Each number is 128 + 24 x the weight over its row's rms, rounded and kept within 0 to 255. Layers, rows and columns count from 0. Numbers have three digits each. The size before them is the row's rms in percent of the matrix's.

# up: layer 4 MLP up, 2560x640, rms 0.0969, rows 1977-2076, columns 512-575
# down: layer 4 MLP down (transposed), 2560x640, rms 0.0535, rows 1977-2076, columns 512-575
up1977 090:084133139148099135142138088110161123147111104123116085121128128108110120107077089154144139115110139097132157150153142131135130125141163129142109134138134124083129139148084088110172148123135149
down1977 093:126145128080155154084138122163128174116090132138136139150105109131146135123141070067112108165157105100163123134117128131115168071108136140104077112142152095132132155126124145123155093160112152
up1978 103:144132165101127162132143112097151082165114089095136170137099091103153132125165142110199094137162117124129141142136140123132101100127140128153122104089124134136111139117156147128180115151124132
down1978 102:133079148115127126165086134123146083150152169128092069126104103060163093137117104145192141109169092109143111133088093127162141136121183148166161153154135161102138163161108114144134124143098123
up1979 109:152131118143076120132136131117082138136138110152136164142150132096115131131119152132091117131175138070084101152119104080166181070093109129111123123130139154124095072124131098117116137075123122
down1979 103:115101117145083086131148128110130115088182141162119106155151124136119159139130078126150114123143131113138118126124134147102168116145098112065067151111138203115148117138091133126124133121083111
up1980 101:126161132110127095156114142088113138095122122124137135157119143124153144123123117114166155130121124125151125140115134113123110121095142105173166166078132175077151112137142149111152125160159147
down1980 105:129085158103172156115169096152126155137172108139148110131131152141136139146099141122133142174119141143106130129096106148125162167152128149079087105141136131127139111147083176165144141102120126
up1981 089:133131111093108138097058128160146141124117130114161146127176162112102111124121143132128090104142118129150148137128132090135124131136089170164183076132148134137124101101100125136089137191177117
down1981 071:145125108145136154151124140096138130092110126142154092167094114104148127176166112125125107119118112095120114114129092154087152148148116139129143107110119151134136124148132124106146135162106109
up1982 100:152145091090117097168118107133090145136145141108123120138156105155161114128106134108158136138124137117158201125182145085148167112130117116145143107131142114125116171156164180146151113132163147
down1982 098:100122114142130164136136157146143145139134151147129138147132145103146154137108144116110128095111091129143080104187078115120104134111113088106122152173128143159137104115159142123112138132128110
up1983 112:147144112179064113109099106119128144194142116126136093166134155147121108136133150120118128149124109155077141096146124114131126123125150145145124128131105090134165087082139081105150081115147117
down1983 100:133124119159116129099103156141108128168132119124128138138130081138124158205123136172138130123098151122140165124109159117128184114120143089138123102114112113147145163111134154100136107136118132
up1984 086:096124143110122129137114121116162112138138134129128140179115119107122156182127136154142156097132120133158132122119106110134148142148143080101161168159114109117119073144141116123112153130107097
down1984 086:145134140142109157168126142127056136174126116116129146111156163165107120111153092136121154132121136122120098111094174115128170158129123108093122123134122176103098138118143173163151115137121134
up1985 094:128138156176132104099134171131112163129153076139120159085140124127109165118127136068119122112110149172137127121136111117139145139099128106152134132080141131129160162116152113147143123127098107
down1985 095:096100111138118159165131128191112101180124136163144180143128114153138075102114157158138124122126123145107147113174129135083105112142110124122133146101145145103114136114166126136116130114139116
up1986 096:155122130123101140143173136133177107161117127134145098120123108145116076096112180104145114125167151138117082130113149153121163153104105122117139130085135153178117108124106143134125096147127119
down1986 095:162126135180107125118116134128151122124138157138083182148112111164132134128169129134180151125169147125166100123157134142099110121155160105144133163082124175147116185129125105138108113138084070
up1987 086:140079100113151120130102111119123093096100104129106132161105117116141068177068108127137124107111133103132153154119102167154123132120154113113148126134153121117110134135139133120071109144089136
down1987 083:156155166097101122102154121170151138105113097126118176125120096146118144147132125176122117110112116149104162150145115169132120086151155125151083154120136126114140136122143087157121152111138192
up1988 096:131168134143101117167117100114188153130148129160175120132190111140127154114107103136139125104133136118117106104124113111147169112107136114109131128096144142110126128080129132107117101139109119
down1988 098:094132093152096117131123118120137128153158114154137127140126123143151102114169137137161134129126159121112119119120111110094181112120132126111113150138139131138140155103149126129111104119195103
up1989 115:120111140110111109119136137073122131115166117128128136155103156135120126126106124090137139127098143091079109139067113094124073131134152107133106146133118175119110093116125130140130124155131115
down1989 117:102184129101088121146132140089118148137083127102120123116108154101126146155123153126118134125126146127140127148139125123125115183132175111103139132147153126082102111131145116119136136128125101
up1990 099:106130133125101128164157115113120131082118105115108152143133130137118134152092098122131084150119135139107149137151126209123143102134104139137144114096130119148128166122125111125138146161158100
down1990 111:073134130094079105141124152131099128190117121095116129150143131163154139125122128134110096120139179137113149100097124142129121171118143123126131138182128132161098122162100143086153111156127119
up1991 098:121107142137124109161093070150096132130121146143158121144100124128130125123163111116127127125143154149158158118138154101072131176123096138102116119149106125122141132112165117104138109094124122
down1991 092:110126102167115145149136148157137109116126088153133134106135121119168110130174136127137124108144068121111128094141143183130148083101110107111153144141111097101139167169130138134131147215142149
up1992 090:135122125109132146133140142096119130155115117141124107153086131094112136186121140131154157174149131138113103122145156107119153099156135161117150126163122126132093123120128145140096130129141091
down1992 091:133156134151138137154100132110112115086134114138139146158109173128190131157067197141139117085131174125084135124151113170140143166094116146112148172142144153127141113133102128171137098128142146
up1993 098:154108144145097120150093130129141131108159075100091100118136116125109150174116113139116119100126095113128181136112152111135138141111121197143125177104115156157148155176104108134080098125108111
down1993 106:137112159131119143128124111149111110126116138096130100081147131147131137089146083116097143088145107128132159107107116107121105093137103097160105103126125152127125134176126127125146114140145153
up1994 094:124120074108111117106109110098085106103124070158170131116126099143133077134118108137159143086109101116091161112154101137143124124170122140106159129126150097120123143153122121120135109136144151
down1994 090:106136102090146133130142136113134158126122132137105112102098124106121125155179123125125139123150132134140165056129137175128142166120070118071099129080166086129108116128108114117120146125133124
up1995 092:103139160147147136142131094133158119090129151140165161112139157093114157134115159096160113152144161070161123145075091151125090130150118118078132121163129104137163113104149133164141131113161046
down1995 093:148089121179134134159122173162114107113098145155146126099107169175169126114178093128132107118125161135118165158171139130133163128100090147082057128139128113103140110169151132118188113184108119
up1996 088:118146144137143111151126135141122103156180127149124117107117155127186127137113083187143112135143099125115148123125093104155159073158147147086142120134120094163117139125111163147178137159132123
down1996 089:143146113107155118113129131115123162145063124163106110122126083133090141131116155115105141130121161132116134095135171120112113153121111115105120130149137140124089101160169123129146140111133158
up1997 099:139153114151112159126096137166139134139184176130138148100094138145151132113129094135119135136103121091109091134146130121135100156131123153136100148125126154121127168157142142134130160134157158
down1997 093:121151145144153125047135158163120115129148148153082135145151109114118141137087120119129126137149115115147147143119075132149190145148146130109117135163142136137083150107131165174178108147140099
up1998 086:136097109123161110138140112189140113144123125101129113133116093129115139114120141124107187096121155139107148139155141135119128147143151160161106121149113126111125140101066111121152090088164147
down1998 065:125089094127115124159147119103113136138124143072167086104124123115131128130188126132072136113127144094121118135147082083161166092172099162110158135110128171135132151145137128136087097117120138
up1999 096:099110129101146123110155134104131128133110111102093154128160126134147172158110132121172102131131114169123102158115138115156125093110135109172138143139158119121134142132115061160109130113135182
down1999 094:112128147153160115119105154171086149080115101126114111151102120127099114101121135100095129125092144114099103149126098156154128124106107126131125102098160156100115109127134113169126143117115121
up2000 100:108101092187117162141168121143117185168155127143100126093116167097126153148166143094111131104098172115119167118122130125149105176153161114116138111093150124145155132082126102135134121102100134
down2000 096:117127151158130141162100116154138131121159120115146155095125099148140158117133108109123108132154120083114136121088086173122123131128189116159127124169128112133112119163117116092119121165076134
up2001 100:142109129138121099126101191147114163114118138158177112132145127083155143134111153134149117154092102073154173141132132152156113143138140113146152103140140110162155126105098123133135121141158122
down2001 105:107154130097138123122115090168129121137121106163143157100123148111142135115135141130129113176151147153124140124142115166098101179123144136105108150151122144130106117169123121099143120145090100
up2002 104:142106124123153146150140117153125107098130111126148127148139150138114125154115162140128111123120117124123114178115154173159162143178133144099148088112131145127126116136113133112113132111085157
down2002 106:122116155116138104134100144121113137135100092097114149136180136106130119171081145164136115137126113137190134143123114121082110122114135165131212154163155119133141113148141121154090150125147136
up2003 113:153130081122137124137177085161116134165118124131136168141138126137102137138116126082113151090127156110079115127128133156130136109158086138092099095120115106117105118162090080128123105147133154
down2003 111:126118129153147103129172109135132156134130119117140118110143079133190119158090178149102151136098165107097161142123098138086123110120118107127147081119148106118131136093141105111135119128115119
up2004 099:141106138130128121152096108109116069104162129084124142147110092118091140118096155138137121128178123160136125156124118093133127152141143052102150095131137154152125114115153110163113131119102126
down2004 097:145139126161121139105163137135111130117129220117135146105117120143150135129119164126132114092095135125140135117122086085133150141113123109110135145131129112132112134139110094129119143133166124
up2005 109:104108116103146154097122117154131079142116108140146135132150164135152100105155129100072104131105174145115122140108130122165112122133174111132204080145122103121131108064138108125089132170152151
down2005 099:158123131143154144146155080134127080125131104143135127113155171129114124115164122101126119144112113148127132135120114104090130157118122163179105150151150113093114099116096094139082125155142117
up2006 103:124138086136156135126143106143078119109105132119136095161119111155134113160091129061141138126108090098130080119114094110153163115164166097153151121118113129150171115104131159126097111144146138
down2006 097:086108187128096151123103153135111105129120131156122134158189086144129167090138140137116143121119137100140122137109116151092098076130039166046129104145137151114132151135115150144103146111086116
up2007 104:113115091133071130126109153128139147148113126107102086145138137161144122121139090133108120128098117167104128100128126136139156100164123094110126111115117107143186135151150147099121123172112129
down2007 098:128090132131160140130133150186112149149134143159132101129112168078133141126095153120115138131156122125124138169129124169117135126120129121119150154143132150119105170119088143119158127134158160
up2008 102:142173129139128114119133102094121143140138089129141147139128089095151122155124119153140071134175101120133113143154146109109144107097137115109084132119141120160129143146107142092158138077123164
down2008 101:106129116142108152146114138086140149117155138168143123159134157110118137174129148132108192192093105150139115110072112129125155141112115136102099106122138101110139128170113155121115154165136138
up2009 099:117152135117148100145111119133058136116114154134125116128107168155113105110074112163121125091109116078117136090132137085121178140141123117156124115174101124089114156103159139125120155131136126
down2009 092:132142144160108127125136109122107141115051108127141093163113125122093128163143164147084133103088153099116150091136139129112140126111173133133100118134111164160103112133129095080146125111121152
up2010 103:131116130070164108147141113088069154123142099155120092159107124169097113100134126128133132133135057120113134120084087137140127130132146098138163096136108183137129118132160138101127103081101138
down2010 093:156150129135095120168136121166133113139149151120119155155161120134130145123148169165100159116105148141125113150158131158128137138131140090133067142074144126132136159152138123146133122101157112
up2011 106:115133108168121105156089109140074138114116140135097104125120133095125141143165087117131137134110136115138107145116157087166082090129111126138097156092101120152142104097135107102118137102123137
down2011 102:106121128135071117102134115119139123161169127138156127153166156163161134111093138127132127108145097116127096121143101126111116147125121142136118107186123129137134105096131137093135137099104119
up2012 112:142133108137107149138150139144123126088067142115141166144102114110115124135160122141126100144152154159092119109119107162146084147160157127123092105134154163098114163108101058108096081151161151
down2012 109:115150116111108132122112125113172103143163119095127154153161157097084177123090102145115150164121108095137093101111120109114144135129139154147117164118118151149140122087086118112144120135134121
up2013 099:123127128135155081100132149163109166127158102158124070135126164123127117109124142168124137157082150159145179154099136133108149184082126120100141141091152114098129137100121117116136128157113099
down2013 110:132130082099109138167174091083128127117132095120111161110156109108085087116098105095138107082172182101142145135126094111119110088125101106139162113153145118172117101143141159117155128112154089
up2014 104:148189103098113154116139093102153152142120090112162097151119094117134120101093159109095124129129126112095161142126099131134132107165108092140138123165099097128170090133149124139139171071148162
down2014 098:200081144175124145167147152101136151129128128159126139112071159142176124118112159115119111119119114136128108140158125118158164127131099128131149176090148102106126144148157133116116140176133117
up2015 109:152144124123106135133086082108156114147143118127129088162137133146050146105151106136126141124143176079129129146127120148131143160141153179081116141129140137124098115162127089172127160100184077
down2015 109:128138115143151151125094080157159139141141090100108143109143069156125110124166110148120139137117148113140117114131172148127141120075144135100117114112142104141139085103117098150131139110135076
up2016 097:114156087169127146138097094173140151114124154117130154103114141121084105134139171139070116131068103131150118120114137123149125156116152126149152160104169161115186121116128146152151135080166172
down2016 094:104141152173115107082147143130134131141112138122154130157159104105158152139138101109123137123148129114113115107138109169149155159168125113146137105100116143145160140149146168129151114146118156
up2017 094:151076117101114113121085118078167096115114094116112140166137115073142108113103080095138139152153091118138145096125128101143106119126101096099112117148124143094152150109147092116226111153139125
down2017 092:141155156151128099138168167111126115127160144117104135153117150158101134136144154160128077107126122135116111134147124166102153145139112129142125123136162169164137092099107139132159124105161132
up2018 091:132153144163101138145163107106091094175144108128113101134098149106127113112105146120117147109139149121158137143137114138118120132140127114155099144142095135087128119112181149105104124066141099
down2018 092:071188144120157148102158070133131122103106109135145079128148155130156124109102153116131111153107130161123113112151111153080167168129125138138156168172111119145128152112121116121166158181192137
up2019 099:173132086127119102099050110113091101126145156147131128118121120154141119125124148131161103138201149121096129139137171119146094127143174128165110116115131145105132149148125124159143147109112142
down2019 104:138137125122085109140119122153142090145102126139107156141175106157112150102158157100141143165128105126181159134140204113126177122136134120110103100095155117144177130125105128129135105109114114
up2020 115:144128115125138108092181117116123110181123150136095140129115140161159156127102104090106063098127108127166106173128182109119114148149134149100166080112157142103109119151146114115124135160096152
down2020 109:124147118112128071156119163135131137146133095117136099084109151098112142132131145150145136138114096188135113111114147128131135081095141133140123115133110102152157165129117146127107146140105146
up2021 096:137133101145150103104106137159090115167134112126145151114119129124135091105114084086140179112131135147141116137122104123151108172148158092120122142129167128109168112130109139142103107122085092
down2021 102:145119107176114103140105090115088160150108119136123084113114103154102159129123136108095137134172140152152133124132157102121113165136124075137092160114168094120148166131117125140101127153128097
up2022 096:115113113133108116180097116125169093135149116098152141101134134122120126130098074138092136105110098117129126139127152132117098108156092126132115113137131103110141147136138089105154087134095096
down2022 094:144143166152135110114144115144131097109126128111143141087130138127115085099158138140154124115134170166114113135130167102142116111095152119094151143147102122164106182184109114120149135100096114
up2023 098:163169137059150122106123129078109142156110121129118124104075141069141124109112098143153093116101128093120129113130149095115089119155139157066147113130125109120111124112129140111105137124102117
down2023 099:101138089096136152117165147138138133137094121111084109108135095149134122124147119128129155128097095104144123114118123130097170094130134117146124096122134106121119112142094149109101128124118080
up2024 091:165126134116126147135102105160135145145130148160133134131132079099150131123137111141137107099111163149114123138115111112125124132137105152130074081104130157138127131100109153191163093155147154
down2024 090:140089117097135140101156113105116081112142132122119093120101117130085140163140110126070117130126157182128110114177128143137138138138101167129112136145112135158129112138118122135123139130139115
up2025 096:080111127104144080129072154143078144153173111124149105117138127102161107178123159135147124148110148116115126106135126118142112132153153133122182120088115166130128142160116135094107132131102125
down2025 091:146142187093131113126138088144100137159169071126139094139152109161131140129208146076112124158098136084123123115183114127091138118126137109153161156133135172144114104131149167146102060129106135
up2026 103:097102126161073194079065158119130121139138133127107128145125050132108112118089168109120081111163106152197170111153120099122115086217116105132150147110156085156125087149134137102111125141120142
down2026 115:093114109142087179149170094106077146179116108123145169141156127083132113141112119152134111081197124134171091121147133108131142083139128141120165116111132113163112124145154144104128091093158160
up2027 099:113153124129142143138122162107137123123160150121152101112102150141161151149145146155106108087150105119135137169104148129113148174128122164126102094089114120131109114113147155136174146126120146
down2027 092:130148129150097112113143161131164107143107137130124147131148132132175122112152106063164114137150146130083162087102124150161134149140110132156082114070105116146143161136142127057151128122114170
up2028 104:107104153141165116118133186131137073137121160101082192010137097136154166131110119121143109118149102156110112154146115144119140120139130076138112161119114087104125115101129104126109128102108121
down2028 106:105114100095134172103142135185152160101151113132121124100140173126127131124103103149142091090133144157153103111163101131139119159158177128126145148147134116159160119106128128150115132107102142
up2029 094:131100083101139157147097159134154146131142116121081092156125119123149108135090116143112146122119109114137128098138145138137095146103126104142107172123159099168133172157149135159116116133178119
down2029 099:182113096111087099160159150156076132157093088125117092136120106070118115125159119130124076155092116085104109158104081127098148167124116149113145100118125107158119119144131109132110160112088145
up2030 105:165153100126158123119088145082164063135103109104134156106131118125130150152107119163144162141114169132168112105115125077134106135104145113111120128122117136133165138164139143159123151113145130
down2030 106:098179133136111148112154174149155120119149118113115128180101150130124123140155140123126148118136101104149160135093044125118101144083123139122107110094164112134090126159139136108090149126132151
up2031 101:134139108119149117149118137190119156125156129152115086112118132113143066147110159100119084116108132145092152101170150114115155124146162142116107152140116137118173105154095101165166132157141129
down2031 098:159126115166149153160157152135110143098117130120145145083105135123172147123114129117132139161124101141154121148168154079145149119115155155132062137172109114150118112183107109140190125147101090
up2032 099:157124137150084070126113109099166151152126089152128119131088145108087114158107128127096106106121152121088133106119112102166138156144130134141125176185145151140108112127171091078120148117175150
down2032 107:094121145131122179121135119139125128155147097104077150111098156128153126150142178154086136135103118128117141113148111084126154125113120144150116113083130142114166076113116136150137140174115105
up2033 101:160165115059115149110148120106146159118165136102133136125141152125168148159162121118130155100154128145134101142111082084166106134108086143114111113145099123138148144175104148158164104160174117
down2033 103:089103112134117140158093116153079108099119103112126137106117142146155149107130168146088160150100097097159159138108139153130176113097155121144059123120130134131111068109162168101132136130064132
up2034 111:124129132116127087130109110115170118087130130126132135137103110100103090133139118131083127143124147129115100139105146090140117105109138139119147078076153118115136143113101137099152138138117159
down2034 095:177141173149100106105126119122115135102160153110104111139173129162090150124080119108129158073198154126140164139131155096160121112140117124144119114094147134076094150137139141102109145178059093
up2035 102:128162097145128124110168149144102098122102156128112168133140109136140123126143127112117128119141142172134102093102135126131157127077114113106076138094085126106126105123094140113141154141107124
down2035 095:154118162085146124137090126125096122150156130121173126137116140094130119140057114151144169168152124147078112118116127120139088145105134110100136126156132126138093144106107127154116171156128097
up2036 102:149100140178173129118151130115124089123126103163120131117151144122141093124077164169141070102177151135135143088151110133126114126134111159123119137128135153134153107126132170146131129086125158
down2036 100:146117169153153132160122122138174081117120150108099090104118125123125139130135119106119078158125156096112181107069115142121150116136124121082141147146130132110129140132158149161128088143119173
up2037 098:135119141112101106166125132119145166152101148105163135119168116113132185123152141123142135111138126125095144115149160105150118102149134143116127096152149171170114147131148141123134118110109145
down2037 098:137104099140129114128162130119087170120144161120138133127088127168136072097126152168138140112145147130124131138144141144104149099128106125142113125120146090126088145144105127110112063086117136
up2038 089:132127137095159132165125126131125097187156118096139097121143150147098094152105139153126142163179145139168119141163175127125107121130173139112120168106132121145125135120104096134124129130122119
down2038 092:128107108090148144099091144082127147094151153150129152107132132137081139099128139138094109121098122121164110154099107106157173144124147170130155081121161107157147130112153160124055116128106123
up2039 100:134152205162140122118121097119109111127113146109065135111144144105138148098121179123135117085098127146105150154141154136158115141132091160172156068085152121160157154139136077118128093108099112
down2039 112:132156096110109116129183137129129141130113113133193115126114109133142138169151112152126104121149121177129128107108124132062130106157133129144111109131082150142139108111143155141164089113078134
up2040 094:131138122141137142181114121108101150098142151106173170134120150128139091121115106127156102130137110104087107117136154114138102146124104112135112130126168163117081110108085174144115139110088112
down2040 100:146105136091126120135099127163118104099149127120139087146106151146131104083086115135131130139138084149120143118098129137132111160105124152146161132139170127159151125153103088154156133112096145
up2041 094:142144110176130079137132112102132125080108122160101137127066140119106077042071151130091144142109122107113135111130114115178108102122160103136124088102091105092154111087128150099113111107153128
down2041 099:094145133113189150100130115109102104159094148119139093160104108123096148154140087130151127123165119155107100097121118162139127130104136079141130159113105111098104127125132116084124120111101167
up2042 101:122139154160083114105112093113145140125136121102124167104126159121161141140168133123066126126139145105104121131174117131125105148119154100137121150104151126143104133144153112111124138159129123
down2042 092:132116177095138082122128138203151153169123189121095134165110111111124129153107156148169154137162089098144145090132120116106160128130129151127152128133132104139142123102124125130125145111144115
up2043 099:171104156172130122097176146127096083157093110132101157109153106128133075101089135165088147137099113151111083090105140095135133154090115119108149107102154127114118136122124109108152118143117121
down2043 099:124107125113144145106178122136099092063160137155108136105166137085103149141142165112124120140114164149169157089075125111133121135121131113129093167105132119130133101133139121111122102130098154
up2044 116:053113145110132110093122104135096156144132078144154102110125139135130139162112148125123127074147154136101099098089107137158131114115085125160109151145140129101141127169139114165089157106136095
down2044 103:154115151103128092140125143147067121120091117106099145135140115099114104157148147135106113149101173163143161148121138089102112162091106119136128124115159165147156091081158120118155151126163101
up2045 110:169131146141141119139119176126061095079084161138106119110164111140151113161115151134127136162122115120135129089109108134133112121160133129113161120092096128115133116129101137125143081129124177
down2045 112:098136151126126086114170122121135163162167112089094131103130103120130132146122146115134130115139155109135115152134082170165104140119123149131109160162152147120125120151113102132111130126167110
up2046 101:165119157114113121144151113145084147130124117186114198169148141084083108170111183160130113126148096138137102157149130126100149182158153141112078104110118131090095197139127135143108087119139131
down2046 098:131146099072134110123097100111170152157106101137090116181094111104129108135164075151153122123124109122104130104108095109173151119134122143122189105105115159129098192094145158134171173106101179
up2047 103:092166128111119151155124168041156147150155175140090131156158171139112104136111104186116102122123135138119145100122118121153096139139154135127120118143124113132160143084152147156114124102139132
down2047 103:120118124136112116105134131141129136112138142133144138143145120102157159136126164114098167101118130117101104095159137104090182155131116146164185119133058125179151151135115111098117154130110163
up2048 101:173108128135116137096141161166141098113144139106112122146119141134136121166145141096118132166160144163135138145134126120155138124136115150134128122137109150118137136165161143151161111109168098
down2048 107:134128171116107100152124161105115129152128110090159102094173130119127191119165130112129140151146137142134166094161138158174147107117096123154186083120168144124121122122137092139146149112183138
up2049 112:119132139120120111157087168111164115128125134101140110109158134082155079144092140146100116114128160118136129111136117080085124131136149141099126108124120177105095148143143144138147123078135108
down2049 100:150121155097139112139150147104149128138090119125126081089155118140130112099062107068128153132161126143110134124117152134167092126093124155129122145147117144125113137128144101159158161163145108
up2050 096:073093114121137145110102118108189116126108090095147139155134123091115140113140127106116177111124165123121151149112143151137118119117160120162152183116123084105085092129141110138110169157123080
down2050 096:143154144156114129107121123112145069149171122159066147167133114136120072128184143170116114114145149159158129090107111103107160121168095150151103133104137138129127093087117148158115145119140101
up2051 086:123142129138152128154129125126149142162124094133101139144148152095081111121126143131124156130136125147135163132109126095123133142132124147099127100145087157102143155156128144169111167095129125
down2051 088:151135112106089105131146131142147108122154166138135109135121110150116121096165141132133133111124183100097112117116144141137082152172116120138142162082096111179116182122115125126137110111113163
up2052 099:117083162098148122142144140162143082085159115171138110123122153125153107128115156117122132116145130113105137067144123127110163120102127145093116139135128177107144140133112162134117118119104156
down2052 097:172097110106148161107151194152126157137108116156107118086104124139126128130171129115162107076098136097148166100133148157098144134132098139137121133140141128111154120095161128110124115127145142
up2053 132:133155141121133132124091167142119088125171130130088123141102143104142130111151147134133153145081129144061071103134124124127159081152096124134115160099084115102150139117139083099105137147128114
down2053 127:132142141138142144141180092137086128127052128149146109146153179078105101112118095113143135110123118183125116134120133158107133109113105096130129129109134115125134112102158070132146127094124157
up2054 099:124123094125117145144139131110086096091166126136158166121142127086101195113137150113157184146105114122135079100121144121155128144118153128127105118113141138126096077157152124114132146091082181
down2054 101:137109142167139162099132149125142122110161157138121155129167126156112186118110137159107128118146071156153116140137134118124130125110121084121128151157127155103087136133153115172131134129122119
up2055 111:119152114129146129135143142099105118104146135141111148185136172097106126131191157157113106085124151104156100128118128081123134131158115143163086142167110145127152152118170096123112116133101113
down2055 110:170093124112119131156145132126142130157094146121111104070131087161137117118088104107129158140117112128106143109128105162149089109085136106135138132149159135114134126125075153133153131100131135
up2056 090:142138175120164111143116166127139123127139132126103074116160104140193088098132108116149110119139156088132105105126163076128132124091119121123163129122144132077106137073153120131125157127167144
down2056 093:145151110122146138088084141127117130114140128150125152108139136130109122129148115163127134145138132117098136143119116109132101133103164137146105122122140101156097121173122128126145120112111102
up2057 088:124130136108123141163139163141160121157138138149121102129117160155134133068129092113124157057172157122127148165131152101123118129083119127133134105148121139090130126142105122113149130107153124
down2057 077:134156160154124112127134130121107108123141137105108081154107151148098129107126111139141112206126164088121131142103148174149108093109122132110116108154111096157129128149145120123089104169113110
up2058 116:142099166118121158148105152076185141156121085158126162117098128159143158132098134078117128122157098111088117133125138104142109128144101116132132118129123153079117134161108073104084156159141100
down2058 115:148107158138131126135163161117124135083099084170109125130148126134158129118163174113106147136116121149154116131106170162128132111064116083155138159119138184156142162131141100140112116105152123
up2059 101:155106107105136107132144101159155137107107105136132124102132123116136124118173092129113101134060126148145120095158120136128179144128114136172051129159128110122146145147143091098119088137145101
down2059 091:182135132104113120122122160140126122138142105113132169143159103138109139170105120124163114141121125127125107107113117127147091144119089124151070110114131160132090105142175184126137136144172149
up2060 095:066116142188106115112165091128118166094117129164160158142150093128114125128145105152160141113146124103118145103126149100159159085122132124152154176147123160117113116119127120105187140106135158
down2060 097:110109109102106113119135125118126139115106118140083134153158142129131118146107075094140128123126130102120099109169175140128131092134126159146092126140073159136145146129130116073152144091143118
up2061 098:150182171150109136133155130136155168121125149109152135151131153109122133150136146121142133156108176126106098174132100135140130161142153154143100162140139125085161163151113129121105111121148132
down2061 099:162112111116132156176123127151133111093121136132113145141185124176095172180107165154115144099109114130125151109154119093173156125111146104144148116123117151137140122126116164117115167118113166
up2062 103:179151083111138124102118099129125157100079113096142133128108149119111144086107097129126109121174071098096180121089100105125124166102104133098072116159157111083138187119135164110161156187132125
down2062 101:117116107126151116135114123148151148149144139169184096078142157146120141134167135142115107142130129094109117166122151113114126095137189121109112105149130110122091073119117066079152156066136102
up2063 116:162115133186081114132105136134122101117190139161123113081126129101111140143123120125137174140141135119091151087107089108136128159147099138124141125127146151130108121167136167149144093144101108
down2063 121:114129115094141125119083171159083140155144105167135105107136102092072134144152058125123158096152074112138172153116071160143149169158135140154120143124136165136148114150154115150142126114112125
up2064 092:134068149163151151093111137109133085155110130154086146140133128121088103165114090167155143151160165095150135165103096093139161093100135127162124120131201132105101126113105111115131138104120120
down2064 062:123096124170145126134172132111128140142174147135137106167119127121173127142176148138119114165117123128114157115093162114143123133135085145148159121116131116151130143155152135150144131126117103
up2065 124:140128091104114119134085145078185131083109138098109152123117130140165133123133131127140105120142087120103087088137124087127112089134155126141156082085096117131102115164139189195100118146106126
down2065 131:150150139153152119102135133120133133131103121133131174162118142131126161125148180146121115137140122108104092090168141114127166096104134128099135182133109126116109099154128140140156076132115136
up2066 090:120109147128115104104132166129097173140130164163134131128081130126123093108127163103122133123116131149097122150134184112123109144080093151137171112149154160151145125148121141145127116111185143
down2066 098:131156119109117140129160147134088123124133166114126150144134145132132100148123138154134101126173162077136134089128097152136187161172093140159132143074157120094135144090122113101139162143153126
up2067 098:161153124179164095115135169120072136120103121144115112111153127146160106144132146102139136108155114090111102144119144126105165143144101126113112117072125139121138121144130122138139088101115135
down2067 100:158166130115109159144120137143086125080124181120115117139088095088126104106154105116125098161140165150139162131082134120193138122150118136157140130153132141170137146161142161119106130133099138
up2068 094:115131150137136107116159097097161164107121120133132136142113136127127124156099167174138132170170142109117136148116142093120169147121130146108128147158114159124152121132106112121136128107108127
down2068 097:108123124115143106099087140164128123094143097118109130118122144107142123124165133136079145099132146152122190081115149151163136158111170100118115137122150130162131164123152142141119133129075150
up2069 096:095116125130097119147099144158127116150128121103101134101123126091173154097133131100097119119117126087114113082120097115121113150118098071121142099140182142136148124130145163138097105142140125
down2069 094:124116112157136109115173138135115179113132105144139094068130133154123115134099170130100065156145124130122146125129168139127114091093127162120152085112118130088113124177124168146150152125176123
up2070 103:095137128100143089110159077147112114154095120081146101089092178119117167137104125122143115094128136119100144105172105155128135134136132132091143131137168145142119145142134148134144126108107137
down2070 109:137131159087097162122157186142135114124096147119127125128147097116100139161137064096123161152097161094132113117120110122176150121167152092105093141140115132116133127114125163172153126126171110
up2071 097:130132166141114121118110112093141148156086187076115112146084144126075069129118147118152122119098162069109151189108101127138153105114112116136142125150130119130137116151131128088124133157134141
down2071 096:115144125117144113105110162112108112096151127140141143118150115131101137148140117168115085140140097097114133085139100166109095141124209134103167163147108152148103144111120121154095117104161101
up2072 100:116127139100160084098152153131147117131135135121131135099153119150162137115071158145125174126129126164102111114098111151139092110132111122099141122123129120144123101089078110133151131146148136
down2072 098:136161140121136215145111141128098161117147125146140079105131146158147149091138169146121116155128097121117170128139123175111162135147149110149125096154141120128144144151123143071144111139119130
up2073 112:107140118154122128161160139138144108145132132110120095142160159153129103102123119070123178123148114105140098139120160130110096107113133158123164117114149144156109142119128111101104090168110140
down2073 100:133133162129169119116119148174120105167097119107130135126125137120118100102133141120118096112123156195126119129103114131111138125116130102118153121133121157130108126104135146119139131128085104
up2074 122:156152122138090077078103170123085131117132168135124110119094103147147108090123124162112116186115142122129132108128105109113125147149097109119113125115122116115119143098129150132150135163063113
down2074 125:119142145116101120110121159160083138119086119127111085091139165119134134130169133123108140165139114085138105134121140109109112146060112157120144091138141142124165111080143133105124095085136130
up2075 101:154147121131113100117130096127118103099144141107076089174139103121123071162082127137116125126117121122111173111092115131144058110161129117173118114117163138087188120120150104130116128147117146
down2075 108:171133151160134179078133153133104129100120153128135119165145144148120093103098146146077139129134127120131110105158136106144124139124118086152132126156134145121106116147115118147095103121156131
up2076 097:078114141122111102104172149105149125162110132088136157158163120135135138095097184170097090124105140145139160135148122086113163110126110122183124130169099151118096157114108124148169145087105133
down2076 096:132128166146106174109124118079097127139124151140128142119138112147160119093115191110161133168154150094112147115132098171133108126137094150118132148169098101141154107100083130140136094185166084